config.yaml
n_layer: 12
d_model: 160
norm_eps: 1e-05
positions: "rope"
tie_embeddings: false
init_std_up: 0.036
init_std_down: 0.0
lr_mult_down: 2.0
lr_head: 0.00816
decay_shape: "linear"
final_lr_fraction: 0.0
batch_tokens: [16384, 32768, 65536]
seq_len: 128
Each number is 50 + 12 x the weight over its row's rms, rounded and kept within 0 to 99. Layers, rows and columns count from 0. The size before them is the row's rms in percent of the matrix's.

# v: layer 7 attention value, 64x160, rms 0.13, rows 63, columns 0-159
# o: layer 7 attention output (transposed), 128x160, rms 0.151, rows 63,127, columns 0-159
# gate: layer 7 MLP gate, 448x160, rms 0.161, rows 0-13, columns 0-159
# up: layer 7 MLP up, 448x160, rms 0.158, rows 0-12, columns 0-159
# down: layer 7 MLP down (transposed), 448x160, rms 0.179, rows 0-12, columns 0-159
v63 098:67 64 55 01 51 33 53 62 28 42 56 41 58 43 48 37 27 35 46 65 69 63 57 39 45 50 46 49 38 71 56 43 47 55 50 62 51 65 48 48 59 63 61 44 39 38 49 25 55 45 44 58 45 62 57 44 57 48 56 72 47 57 52 54 49 58 65 55 46 47 57 71 53 30 63 56 77 37 71 66 51 42 62 54 54 59 35 44 48 54 41 39 56 59 33 67 56 63 70 72 53 38 64 40 59 45 36 52 53 50 58 52 45 53 69 47 47 58 40 51 52 50 37 60 44 49 54 50 28 50 47 44 53 26 52 61 62 59 48 27 64 42 66 50 60 43 04 61 60 53 54 47 47 41 53 62 59 45 26 40
o63 104:62 41 44 31 59 53 56 63 51 57 54 32 66 51 73 45 43 66 48 33 63 68 70 41 41 29 68 61 43 68 41 35 47 62 49 49 32 50 59 50 50 48 46 56 63 68 50 51 66 19 49 48 29 57 68 48 39 60 30 40 57 64 38 43 49 32 76 65 39 39 61 75 55 46 31 60 41 68 55 32 39 59 42 48 31 52 56 36 55 39 63 59 59 41 43 45 50 54 60 47 41 53 46 55 45 59 61 56 50 45 63 67 52 54 53 60 82 37 38 52 48 66 55 69 48 76 68 39 54 46 57 47 54 76 55 40 37 62 45 62 38 49 52 47 61 28 66 49 53 55 30 62 47 68 53 60 25 53 46 54
o127 095:45 46 59 69 57 40 49 59 58 59 55 73 40 65 12 52 46 35 41 47 65 23 42 67 56 61 46 52 29 49 52 64 29 60 65 44 67 49 70 53 55 68 41 33 43 26 63 62 40 76 51 34 67 57 49 43 60 43 42 44 24 44 52 52 57 58 26 55 51 48 36 53 43 33 65 38 52 69 47 50 36 60 58 74 55 35 54 71 45 56 34 71 51 41 39 58 44 35 43 45 55 48 49 44 72 50 55 37 39 48 42 52 47 48 67 34 27 56 52 50 63 50 43 56 59 40 31 49 72 67 64 29 58 39 49 35 56 30 52 49 58 55 51 50 47 71 44 50 56 39 57 52 63 41 51 37 61 43 65 56
gate0 095:38 61 33 48 43 58 51 58 66 39 65 46 52 72 56 44 53 53 47 55 48 51 37 56 47 50 56 43 55 42 46 38 53 51 53 50 42 46 55 40 52 46 41 41 57 41 56 46 45 61 38 20 70 43 43 59 37 71 00 62 48 43 66 63 78 51 54 43 55 58 39 46 52 53 38 37 53 35 77 39 38 39 60 36 63 41 44 59 50 58 55 43 52 77 45 65 44 60 55 35 53 70 68 57 48 31 54 37 50 53 71 48 67 42 64 68 37 51 42 51 51 48 53 41 42 35 41 54 30 60 67 38 63 29 50 27 45 33 67 81 56 75 61 46 56 53 45 48 53 44 57 45 51 47 46 34 32 55 57 45
up0 098:60 40 60 51 66 66 50 40 72 54 35 34 52 38 44 62 56 44 28 53 57 36 54 32 56 66 40 49 53 38 65 43 40 48 44 51 60 56 47 48 67 48 61 54 32 36 62 48 46 42 24 45 58 48 59 57 54 59 46 60 44 44 54 42 63 67 55 54 66 30 33 30 34 49 75 53 36 51 60 47 39 42 25 65 67 43 67 74 45 57 57 46 48 41 43 55 59 23 34 56 40 28 72 47 64 55 56 53 73 70 56 49 59 45 51 55 49 19 48 59 22 55 49 32 54 47 55 40 22 63 50 35 53 61 49 41 66 44 53 56 49 55 68 56 69 42 52 35 58 58 61 68 62 73 36 63 54 55 35 57
down0 097:72 44 56 53 67 63 31 36 60 30 47 41 58 54 66 54 28 50 57 50 64 62 56 53 66 41 48 61 50 57 69 64 60 64 56 69 63 55 34 48 68 40 41 56 54 55 58 45 60 67 51 66 74 61 37 41 33 37 33 64 47 45 51 57 35 43 52 56 40 55 49 64 29 49 65 60 53 66 51 59 43 51 39 34 59 51 38 55 72 69 66 47 41 50 51 62 67 37 41 67 61 52 53 41 47 73 36 44 54 56 69 41 46 40 46 35 32 47 56 36 36 61 47 60 20 67 59 67 36 75 45 41 58 61 53 54 57 47 61 55 67 35 37 41 60 54 62 54 53 39 74 18 52 36 38 44 59 63 54 33
gate1 102:37 53 41 66 64 41 34 44 32 38 40 61 40 45 38 48 62 59 58 61 55 60 55 33 60 63 36 34 65 54 76 67 64 68 30 30 44 50 53 72 45 65 46 68 45 58 39 20 36 62 49 49 46 36 38 27 28 39 67 41 64 57 47 48 59 61 66 73 57 40 42 59 61 66 53 43 47 43 51 54 52 61 53 32 64 46 61 49 50 51 41 48 49 52 51 75 65 72 57 57 23 49 61 60 54 61 55 51 35 72 33 61 62 66 49 54 55 60 38 63 41 51 58 40 45 62 45 43 33 48 78 42 63 62 67 58 67 58 46 48 59 51 57 53 56 42 50 60 55 51 60 70 58 17 58 53 52 61 59 53
up1 103:71 54 67 65 31 66 49 35 26 32 52 46 36 40 68 61 45 40 59 40 48 64 42 57 60 68 47 61 56 50 63 45 36 47 35 76 56 38 37 59 41 45 40 53 54 37 51 47 39 30 38 54 43 33 35 60 44 49 31 38 43 47 68 33 32 69 68 64 59 51 50 66 36 27 52 59 50 69 48 61 36 59 59 36 40 45 47 33 59 48 29 51 56 49 35 48 45 52 52 48 46 45 57 39 41 65 50 38 53 33 66 30 55 59 53 28 46 27 50 46 56 51 37 73 32 42 51 23 62 53 26 51 50 27 41 37 39 41 52 56 46 52 42 35 68 35 54 70 30 36 36 51 55 54 61 40 56 46 35 43
down1 095:43 56 54 47 48 42 62 54 49 58 48 54 41 53 63 62 43 60 62 43 40 80 39 64 33 56 50 70 66 54 42 40 41 35 60 46 52 42 31 54 51 61 61 53 67 46 40 75 34 43 48 45 50 30 25 50 76 43 00 45 39 29 47 39 39 53 43 67 34 39 32 49 52 47 47 73 17 48 45 55 49 63 51 56 50 54 59 43 43 53 47 38 51 54 48 68 44 42 54 63 50 38 47 21 56 38 44 28 59 38 59 29 47 49 55 63 48 38 55 64 52 48 30 40 37 43 58 47 35 66 43 59 43 50 49 39 40 36 47 62 35 28 36 53 58 59 44 53 58 57 57 61 55 60 48 37 56 59 77 37
gate2 100:30 48 41 65 54 63 58 51 42 40 37 41 41 69 39 42 44 64 46 64 55 51 33 53 27 57 55 15 33 32 51 62 60 48 29 31 41 50 44 37 39 61 37 49 49 49 56 55 40 52 36 43 35 48 39 46 83 57 51 48 50 58 51 43 46 45 63 50 46 49 55 31 58 48 56 38 37 42 22 68 64 25 48 39 54 74 33 71 65 56 31 49 65 51 50 70 56 40 34 52 51 50 47 22 42 67 47 50 52 51 67 33 49 48 79 23 63 55 33 34 43 56 47 33 44 44 49 57 52 50 54 51 49 65 61 71 48 57 48 45 76 40 66 44 60 49 67 47 60 50 37 62 42 41 36 38 50 56 50 51
up2 098:46 61 34 59 47 59 44 59 59 76 50 67 56 55 58 68 55 59 34 55 44 60 53 48 62 81 47 60 67 70 38 76 60 60 46 47 80 60 45 49 58 59 62 26 51 69 69 42 33 51 75 42 48 55 66 62 34 57 50 44 32 47 53 40 57 69 42 54 60 58 53 61 30 55 45 57 45 44 61 46 49 54 34 32 68 49 78 62 47 67 62 46 30 53 56 41 47 46 54 46 40 57 59 51 63 41 56 40 43 67 46 35 53 75 47 70 39 49 51 51 82 54 51 53 47 56 47 48 74 67 56 43 62 38 60 44 44 48 33 67 38 46 35 52 46 38 28 64 35 48 58 65 64 40 49 55 32 59 41 41
down2 103:42 33 53 51 52 33 53 52 59 51 55 45 36 68 62 88 57 56 51 53 34 49 70 56 47 48 57 57 60 45 56 58 45 61 52 59 77 62 63 68 47 58 53 52 63 43 42 43 39 46 40 49 31 34 46 65 36 49 52 31 39 51 27 57 72 42 69 24 39 58 56 60 35 27 57 47 52 51 56 31 51 69 36 55 50 68 30 59 46 63 37 64 39 52 64 48 56 29 40 63 51 47 62 41 48 40 38 54 57 72 46 35 57 61 66 47 29 51 38 47 53 57 69 49 54 30 62 40 39 53 38 66 64 42 61 44 47 34 78 59 50 53 61 59 40 42 56 55 56 69 57 34 70 53 57 69 34 54 73 36
gate3 096:55 73 44 52 41 35 29 51 51 41 54 69 34 45 56 49 67 65 47 47 64 59 44 37 52 41 33 62 74 39 41 54 44 59 52 55 54 65 29 51 50 66 58 48 53 51 37 62 56 50 37 49 35 62 36 33 58 64 73 62 48 37 57 28 47 55 66 58 32 39 55 52 34 61 37 26 52 30 50 51 70 56 37 74 44 57 41 70 46 56 40 49 34 68 76 60 63 51 48 45 68 51 47 32 45 35 55 52 51 44 42 60 45 42 66 46 30 50 49 59 51 64 50 52 44 60 42 42 39 59 51 68 43 80 66 72 64 27 45 74 47 41 54 68 43 27 68 43 38 30 42 52 67 56 49 60 45 41 57 61
up3 095:58 48 53 54 38 44 53 39 68 43 60 67 65 45 79 48 54 59 53 47 30 66 42 70 56 51 64 27 41 43 38 32 51 54 45 44 71 35 63 58 47 50 35 38 63 54 61 43 55 40 47 49 65 64 70 46 53 58 66 39 57 40 48 56 32 51 43 46 45 36 41 43 73 36 31 61 41 45 54 54 53 43 68 61 36 43 44 55 49 28 66 34 26 60 42 47 44 66 70 47 69 58 39 37 41 47 70 61 61 36 59 50 39 66 37 43 40 51 55 45 43 46 24 35 42 78 28 72 40 36 44 61 68 49 47 39 67 37 39 71 44 47 43 64 30 43 50 48 30 45 47 50 56 51 56 20 52 50 37 42
down3 096:42 63 30 68 51 50 52 48 17 57 49 28 45 42 42 36 52 45 34 86 54 49 39 41 49 39 57 53 71 45 36 58 46 32 52 64 50 52 34 45 52 32 50 50 38 83 29 48 56 82 56 61 53 47 65 64 56 62 75 61 39 43 40 52 53 57 48 43 67 47 36 26 47 39 41 58 61 47 54 41 45 42 53 64 25 58 72 42 48 60 49 75 63 84 39 47 60 26 59 38 66 46 49 44 41 49 49 47 63 44 60 41 45 52 43 61 40 45 62 53 46 64 49 41 52 43 46 48 56 35 41 36 61 60 59 68 42 54 63 41 53 52 63 43 52 61 40 61 52 50 52 76 60 64 66 59 65 52 59 59
gate4 104:50 62 51 41 44 38 47 39 56 24 48 44 54 49 64 52 57 49 64 39 38 57 43 40 62 46 47 50 46 44 58 51 12 87 68 33 35 68 42 48 37 35 45 34 48 61 69 38 42 61 33 53 53 50 59 52 52 41 59 55 40 65 68 80 31 47 85 68 41 60 46 58 42 35 57 36 62 49 50 71 41 44 62 70 53 43 45 54 61 59 52 48 65 32 58 45 45 62 62 57 79 60 36 37 46 58 56 44 55 69 60 60 60 44 53 60 34 42 57 59 59 68 49 54 29 61 51 41 58 65 49 37 45 47 50 70 31 63 50 34 43 48 72 46 51 26 58 61 48 45 50 59 62 60 47 41 47 69 43 50
up4 097:54 54 32 71 44 59 37 46 61 42 54 68 74 29 41 45 43 50 59 62 32 74 54 49 62 52 31 63 48 65 59 58 52 69 40 53 46 33 36 50 49 33 48 46 41 41 50 58 65 49 55 43 53 52 58 58 38 51 61 61 53 39 40 68 45 26 47 63 63 38 64 40 43 54 66 67 42 26 54 45 35 47 36 44 56 45 41 48 76 69 60 51 51 26 56 55 45 56 46 29 59 66 28 63 66 24 37 23 47 48 34 53 50 53 56 33 55 45 48 43 56 31 71 47 45 58 65 65 30 30 50 45 39 36 57 48 44 35 57 60 54 44 35 54 69 57 55 50 34 38 52 55 52 53 67 65 71 34 24 44
down4 106:53 44 45 40 43 50 43 37 77 73 63 55 53 48 55 68 37 44 36 38 57 49 47 55 39 49 61 59 50 64 33 65 71 33 44 75 47 57 66 67 58 69 38 54 60 48 50 39 50 32 52 58 49 38 67 58 50 50 60 43 52 45 39 35 36 56 48 54 27 45 58 44 36 61 48 54 66 66 46 57 60 64 44 54 33 69 63 26 62 62 68 57 51 26 63 44 45 40 55 59 50 61 52 28 68 38 51 71 34 30 43 45 30 51 63 32 49 53 71 54 41 43 61 69 48 56 46 40 35 50 27 40 69 48 44 53 72 53 47 39 45 51 35 42 49 37 47 47 45 39 53 13 39 42 63 52 68 55 25 62
gate5 106:71 55 28 26 38 30 54 51 41 51 55 31 59 53 45 68 61 40 61 57 46 49 34 35 55 48 40 35 37 43 55 56 59 69 46 55 52 54 54 74 36 32 56 41 22 35 37 36 42 45 58 58 49 59 55 43 28 25 54 45 68 55 52 63 47 71 47 40 64 84 58 57 58 51 48 42 53 32 54 45 48 30 59 44 32 61 46 39 68 52 25 31 55 29 68 36 25 49 55 42 64 52 49 40 42 34 40 41 44 46 30 50 39 61 46 41 65 41 49 48 49 57 63 46 50 46 40 38 60 59 48 41 50 49 45 34 54 60 57 47 76 48 45 59 31 63 65 27 64 42 54 66 54 46 53 60 58 53 33 73
up5 101:35 39 37 56 56 44 43 74 39 53 38 35 55 70 60 41 57 49 40 28 29 57 73 44 43 62 85 64 75 56 43 52 42 47 70 41 54 48 64 27 52 42 45 59 54 46 53 53 63 36 62 32 70 40 47 59 54 60 35 69 44 58 54 50 26 42 49 36 49 46 54 42 42 42 51 57 56 39 46 57 17 73 63 55 62 59 45 47 51 46 53 47 50 51 43 48 61 46 40 63 18 62 63 58 51 52 32 63 54 46 56 55 55 61 58 57 41 68 44 45 60 45 39 42 82 57 35 38 45 58 72 36 58 52 50 61 42 50 54 52 32 41 55 35 36 31 59 64 57 61 34 59 58 40 71 42 64 56 35 33
down5 098:62 58 43 78 64 59 60 43 46 47 62 64 29 43 35 40 51 60 72 44 33 50 57 58 42 37 67 39 62 48 16 57 49 40 19 47 48 46 41 62 57 30 52 45 54 70 63 51 36 55 43 53 54 51 38 55 34 80 59 52 46 66 52 61 36 63 36 63 56 48 34 45 49 60 60 64 65 65 28 33 61 41 43 25 51 46 45 37 63 42 43 56 63 64 41 39 48 43 69 64 47 44 35 29 58 65 58 49 52 49 64 68 53 49 52 38 37 48 41 37 57 39 41 45 46 44 39 40 46 38 54 67 56 60 62 85 66 56 35 38 58 52 78 51 48 52 66 64 45 57 59 41 48 31 59 53 60 44 56 38
gate6 102:44 40 64 51 36 45 53 61 35 42 46 42 58 51 33 69 58 49 60 68 34 30 38 36 58 39 30 61 62 50 56 51 53 62 35 62 36 70 45 56 71 54 55 53 37 45 41 45 27 37 62 53 73 70 37 52 53 40 50 61 67 57 54 87 32 40 43 58 44 40 48 37 40 67 34 47 53 65 36 39 41 48 60 54 65 52 40 30 56 68 54 41 37 51 61 35 40 54 59 66 50 44 44 28 62 67 71 60 20 68 48 46 59 43 61 28 43 43 40 64 60 43 63 45 75 37 63 39 35 45 49 61 56 57 41 49 54 42 74 35 56 41 53 66 46 53 44 73 46 57 47 50 64 47 46 40 52 30 54 49
up6 099:28 54 47 37 64 52 44 52 52 50 77 41 50 50 47 39 27 55 28 53 60 60 37 39 54 62 52 72 48 52 46 63 57 58 47 33 41 53 42 61 56 30 82 56 33 59 51 44 67 55 61 24 46 43 67 58 39 48 56 50 46 46 58 18 62 30 70 31 60 50 55 42 35 39 51 58 51 47 66 29 57 52 39 33 34 69 51 56 37 44 35 52 47 50 67 62 45 54 57 67 32 35 61 69 61 46 44 51 47 34 55 32 56 47 51 57 69 69 56 36 63 51 58 50 41 77 68 67 42 55 56 72 72 44 58 52 60 43 33 58 50 37 47 63 73 60 59 50 55 51 46 55 43 25 50 53 64 36 42 52
down6 101:57 45 53 49 40 57 52 38 51 56 63 41 57 31 46 57 38 47 59 54 48 48 56 51 24 53 48 26 26 67 68 62 32 46 54 65 66 49 52 60 50 46 39 53 57 36 58 67 50 32 55 68 62 41 42 57 55 22 00 59 56 40 44 58 78 53 52 64 50 60 62 51 58 50 41 45 49 45 54 60 53 59 53 48 45 37 70 68 42 49 70 32 33 45 30 45 69 35 43 60 52 55 60 41 51 40 29 48 55 59 69 37 39 59 65 43 23 42 55 59 45 67 60 58 52 57 48 56 55 31 56 58 61 50 58 37 62 67 66 64 60 54 44 48 61 41 58 42 53 47 41 38 46 67 45 33 45 50 47 58
gate7 097:50 65 31 58 31 50 49 45 53 55 44 57 69 70 40 48 68 51 65 39 54 58 53 75 54 44 53 66 41 48 44 57 54 64 49 33 38 70 56 48 51 46 48 51 53 58 50 51 51 59 52 25 59 00 34 86 35 66 63 38 62 50 62 52 34 44 43 42 59 44 41 53 27 63 62 40 33 28 69 52 49 49 32 40 41 63 63 61 37 65 44 68 61 50 34 47 39 44 57 50 59 50 42 62 62 43 46 64 34 50 62 50 54 49 40 55 63 45 62 44 36 67 56 39 37 49 48 80 49 46 53 68 50 44 48 47 43 57 57 68 46 54 54 27 44 40 58 61 45 80 61 58 54 43 45 60 51 53 31 52
up7 096:75 62 48 75 49 41 55 44 47 50 42 42 71 54 36 39 67 38 38 67 31 59 38 49 51 50 63 58 52 75 33 55 62 42 63 63 67 66 47 59 36 53 59 56 51 57 65 33 42 58 56 41 80 42 49 77 46 57 51 31 49 44 31 65 40 49 50 53 46 49 69 77 67 49 41 51 81 38 61 58 48 43 45 43 29 45 54 63 46 61 54 64 31 57 32 56 46 47 59 36 44 63 40 42 43 51 23 69 44 55 72 53 44 38 37 59 54 58 61 50 41 39 53 54 70 55 43 47 59 52 41 66 61 63 54 41 65 25 42 57 31 55 29 68 50 39 46 67 42 70 40 43 48 47 52 51 57 68 59 46
down7 097:42 42 56 57 62 58 62 51 64 52 56 45 50 41 86 73 35 37 60 49 36 64 57 63 72 30 60 30 59 36 27 59 41 36 38 38 47 51 16 51 41 51 46 47 63 28 43 48 49 44 66 40 36 59 48 46 49 52 68 38 39 51 41 19 54 61 53 63 36 44 33 48 78 58 57 37 47 68 64 48 44 56 73 53 25 65 46 48 40 54 39 43 51 33 65 52 37 52 51 54 29 47 57 58 52 41 46 39 49 45 33 45 43 60 54 49 28 45 49 61 71 43 45 65 36 56 50 41 32 53 45 39 63 28 66 43 57 44 35 64 74 39 54 43 44 46 42 58 45 38 49 50 56 50 64 32 54 45 59 68
gate8 105:67 16 38 45 58 66 39 47 54 62 49 33 46 52 45 48 39 45 58 57 37 34 65 46 52 49 64 37 45 42 34 37 43 59 26 46 55 58 51 40 64 27 66 38 41 58 40 28 51 60 48 54 47 53 59 47 51 26 55 53 44 62 34 41 51 68 66 52 68 43 51 39 47 48 57 49 45 54 34 47 69 61 60 46 40 58 39 44 72 55 31 46 63 42 51 75 50 45 71 68 51 46 49 17 59 52 42 60 42 54 64 46 34 54 25 37 44 45 72 49 65 32 36 45 49 63 52 43 45 52 42 36 45 50 31 46 46 69 57 32 39 45 47 53 47 60 43 59 34 58 62 61 14 32 59 71 51 48 72 27
up8 102:71 42 40 43 57 39 43 58 40 47 60 62 38 42 60 33 48 26 51 54 36 41 44 61 62 53 60 42 60 49 54 53 57 64 30 62 45 36 64 76 63 60 47 46 42 75 68 74 63 47 67 48 61 46 41 65 38 63 51 54 41 58 49 52 51 53 67 32 44 50 45 37 39 38 50 58 48 32 34 56 64 69 57 58 79 61 40 55 40 56 74 51 46 58 49 28 25 50 56 39 50 64 37 45 50 49 35 67 67 43 57 47 41 64 59 50 41 37 64 50 36 63 73 49 63 27 59 45 53 46 59 25 43 26 53 49 53 43 36 51 50 34 66 55 43 47 22 35 28 71 59 67 37 52 55 52 58 59 40 58
down8 100:42 65 51 47 62 66 63 55 66 38 28 60 45 69 64 52 52 82 57 39 53 49 62 48 72 46 15 41 48 23 54 32 41 61 45 60 69 55 52 47 38 40 50 60 47 60 62 61 50 85 57 35 55 40 56 61 40 57 49 46 55 49 59 46 28 65 44 43 52 47 57 56 46 48 54 40 59 58 45 47 37 43 45 42 50 40 67 38 43 42 55 73 50 28 37 46 44 61 60 81 71 47 39 29 30 37 47 46 46 71 32 37 45 71 68 46 61 57 50 40 31 52 47 33 54 72 53 45 46 47 63 60 54 79 55 47 40 36 57 47 56 45 55 54 47 45 51 48 52 46 65 25 43 26 48 44 46 52 45 41
gate9 105:57 64 48 28 55 42 33 56 71 47 60 46 63 36 61 62 36 66 61 82 67 38 61 32 35 40 28 41 43 80 46 55 61 38 61 26 40 49 50 43 53 35 38 58 53 44 60 48 40 52 56 67 51 36 62 73 47 45 26 69 55 53 69 68 45 44 31 40 42 50 66 51 66 50 31 54 49 51 48 59 45 54 50 60 59 43 30 56 43 54 50 54 65 30 41 58 60 32 50 70 73 60 59 75 49 53 49 49 42 46 37 59 43 43 39 43 51 49 70 47 49 50 25 42 50 44 48 67 40 41 61 36 30 69 42 35 43 57 65 56 36 58 65 38 34 57 45 64 44 54 63 73 68 63 48 56 47 51 51 53
up9 101:42 51 64 50 38 50 51 66 45 57 50 35 50 66 60 46 58 33 69 49 52 50 35 49 34 50 56 42 55 31 37 71 48 35 47 50 51 46 58 47 41 66 43 34 48 76 64 35 59 29 64 60 38 58 27 36 61 64 32 18 50 56 56 28 61 64 57 58 54 51 46 64 54 67 51 40 83 51 53 43 28 43 56 51 58 57 55 70 24 48 67 35 40 69 58 45 41 33 48 51 45 35 46 40 55 15 35 36 49 60 40 42 52 49 57 40 44 62 45 52 58 73 31 50 50 54 41 26 44 61 36 42 64 55 52 48 53 64 53 49 59 34 50 48 56 47 59 58 74 60 49 46 20 52 45 43 26 55 50 45
down9 101:43 34 39 47 52 50 69 54 50 46 62 53 38 22 43 38 44 65 50 34 63 52 57 42 52 68 41 48 43 42 56 56 53 28 46 43 51 64 56 49 66 37 47 64 56 27 54 42 63 44 63 28 58 45 53 27 49 60 34 57 68 38 64 26 51 45 44 47 27 71 47 65 58 29 56 35 55 22 43 40 44 40 68 46 42 48 28 52 59 43 66 55 49 48 42 64 62 52 36 46 54 43 72 59 15 55 61 43 42 58 36 47 47 47 68 46 68 61 39 42 27 51 57 68 41 59 67 41 45 47 52 32 52 66 41 67 24 60 53 46 40 57 55 60 37 35 65 43 53 47 42 44 35 51 38 27 64 39 71 45
gate10 102:63 61 48 52 59 66 32 58 72 54 68 32 80 46 42 58 46 27 53 66 44 47 51 55 50 44 54 61 50 36 60 59 63 47 29 57 31 52 52 79 58 50 53 33 39 49 32 53 54 64 58 48 55 44 26 16 52 48 62 40 37 65 51 63 35 56 57 49 42 43 79 65 49 50 48 48 43 50 59 37 59 67 44 75 45 54 47 63 57 29 56 57 53 56 35 36 50 64 46 49 49 55 59 26 60 43 35 31 62 27 48 55 60 52 51 49 47 51 34 47 48 44 50 61 53 45 42 40 49 64 56 40 71 63 71 55 49 40 47 25 44 58 59 57 17 73 34 58 63 34 49 64 32 56 52 56 43 38 47 48
up10 101:36 43 31 39 49 38 46 43 52 56 36 54 55 58 47 63 46 46 69 56 32 42 46 55 44 46 69 51 33 64 55 51 56 67 47 50 46 34 71 63 46 64 45 50 28 49 43 40 50 44 45 38 47 39 60 40 48 29 59 48 80 31 61 59 32 47 57 29 40 55 57 74 61 60 40 54 53 46 74 47 54 64 31 29 66 48 66 58 42 51 40 33 32 67 54 52 54 58 46 41 33 36 67 53 35 60 41 50 51 46 34 66 44 36 69 57 61 57 52 41 66 63 54 68 42 49 31 47 61 47 64 49 82 72 35 58 46 56 70 48 41 47 58 49 35 64 67 35 54 74 60 51 57 61 41 40 67 73 59 70
down10 105:39 62 38 59 59 60 33 47 34 36 52 62 54 32 54 57 60 44 53 52 52 69 63 60 35 66 53 59 40 58 68 55 29 64 36 67 50 32 61 54 66 49 45 56 48 77 44 28 67 65 39 48 56 42 43 61 25 49 17 56 48 61 76 55 41 30 53 42 45 44 39 69 34 38 39 60 41 61 39 32 34 48 28 54 59 53 46 31 53 53 47 61 54 50 41 61 54 21 57 64 54 50 49 64 50 56 36 57 59 39 50 50 44 56 53 69 47 55 66 61 50 60 60 44 62 52 64 55 53 46 67 35 60 45 60 33 53 60 57 50 26 54 62 39 63 63 54 53 73 58 77 82 46 55 42 62 55 49 59 41
gate11 100:52 18 49 42 53 54 52 51 57 47 49 27 56 54 30 77 78 31 41 61 33 58 54 42 52 44 50 53 45 41 51 49 50 56 61 39 44 53 54 52 47 48 60 28 47 51 47 54 54 36 50 53 56 42 40 41 56 44 48 48 46 56 39 81 40 52 66 44 40 63 51 36 15 54 55 59 51 43 62 51 51 41 66 21 28 37 43 57 66 56 50 46 55 78 61 56 47 39 39 60 52 49 29 20 56 61 73 52 35 42 29 54 57 64 62 27 50 28 46 54 65 33 48 62 59 50 79 55 48 62 34 39 61 55 51 52 51 32 52 68 46 58 58 37 48 60 44 40 63 52 48 36 56 47 28 59 41 21 52 45
up11 101:69 63 55 53 34 54 41 47 59 49 51 48 46 55 55 46 43 58 46 33 67 44 41 56 57 48 50 32 78 46 37 51 83 52 55 73 72 33 25 55 48 34 53 49 88 45 51 60 58 22 44 42 38 62 65 52 45 38 37 48 63 60 53 58 61 34 53 53 66 49 60 77 52 82 49 36 32 30 58 63 54 52 56 59 42 57 57 38 56 40 48 60 66 38 61 44 39 43 38 40 53 27 72 52 54 63 34 36 61 46 45 49 57 47 55 65 56 46 54 40 56 43 45 74 65 54 46 30 52 79 39 35 71 36 59 67 42 51 39 42 42 49 66 43 41 47 44 58 60 50 53 52 41 46 65 42 37 50 55 38
down11 103:34 56 44 57 50 40 59 69 52 33 36 44 48 59 53 36 50 62 44 35 42 54 47 34 55 54 61 50 55 57 49 58 54 45 39 36 53 50 49 57 67 57 54 50 20 66 50 32 63 44 47 55 61 61 43 30 35 53 52 48 43 44 57 55 57 51 43 64 31 31 45 51 59 59 34 69 58 35 46 44 64 43 59 49 46 46 51 47 55 47 65 27 62 73 67 46 67 39 80 54 51 47 44 36 66 71 52 60 34 91 34 58 63 32 49 51 24 68 47 58 38 68 45 45 51 40 54 45 45 39 49 54 49 40 47 38 55 40 28 33 41 52 25 46 71 54 33 37 32 56 37 66 58 52 37 82 65 55 70 46
gate12 104:41 43 39 51 42 69 39 38 36 49 33 33 66 38 48 56 37 41 46 61 25 45 39 42 62 27 29 45 64 56 51 44 37 57 51 51 64 66 62 47 61 45 47 28 60 35 44 59 73 59 41 57 70 68 68 33 42 33 60 41 59 46 43 32 45 42 44 61 57 38 55 47 67 61 52 28 34 54 33 49 67 61 76 46 29 60 42 46 62 75 48 57 46 72 50 55 37 55 54 56 49 57 53 22 54 55 57 27 67 36 66 45 50 80 40 44 50 55 46 60 67 42 53 50 39 56 45 44 47 45 50 65 55 39 54 51 75 56 27 30 70 57 63 41 34 50 36 58 42 51 57 53 51 33 42 33 44 48 44 42
up12 101:70 51 52 67 23 63 64 70 13 54 30 48 35 48 65 41 47 40 29 54 64 49 77 52 47 51 44 56 42 50 16 49 38 74 52 56 63 59 42 50 43 51 47 54 68 27 54 59 55 58 56 66 50 58 35 39 60 28 53 66 58 49 42 50 46 39 39 39 46 48 47 47 43 46 46 40 62 35 49 44 61 28 42 37 44 71 49 58 70 36 38 55 41 46 39 85 43 50 55 78 49 60 51 47 45 53 52 47 46 63 48 30 58 54 37 61 51 38 52 35 27 61 50 34 37 69 45 51 42 48 24 58 43 50 32 43 46 52 59 40 45 51 48 38 31 40 40 50 42 60 32 54 33 39 49 44 54 63 61 61
down12 096:46 56 47 50 55 61 75 42 45 48 37 52 32 26 39 50 44 68 73 57 51 51 59 53 71 31 50 68 53 51 56 33 53 61 47 63 55 60 41 38 31 55 55 58 55 54 61 57 48 36 48 53 58 73 48 48 53 61 89 55 69 54 54 49 44 43 62 71 26 41 47 60 45 53 47 77 43 47 45 38 52 46 49 66 44 52 53 46 47 46 55 55 48 59 38 56 38 46 42 47 47 26 57 82 51 49 52 61 58 61 49 51 68 34 42 66 38 51 41 48 60 25 50 56 44 58 44 28 36 35 62 31 63 48 82 45 39 42 58 28 66 58 45 59 28 30 47 49 67 44 58 58 37 44 42 49 41 40 17 49
gate13 101:56 27 48 24 56 81 52 24 46 61 61 40 63 72 80 49 62 35 49 42 57 45 62 73 38 46 49 41 36 55 46 26 41 59 47 59 33 50 68 62 73 44 52 37 61 46 49 54 51 35 49 45 52 28 52 39 60 48 66 32 42 68 48 38 40 46 43 57 21 64 53 48 60 58 57 62 41 52 67 46 63 66 39 62 18 69 38 51 30 55 63 64 34 34 52 37 48 50 56 54 57 56 67 45 58 42 53 38 42 51 40 47 54 48 47 50 44 51 51 66 30 78 53 66 52 52 43 39 51 61 55 57 47 49 68 51 44 35 51 49 57 42 44 45 51 57 46 50 47 72 62 37 54 34 19 53 58 57 37 49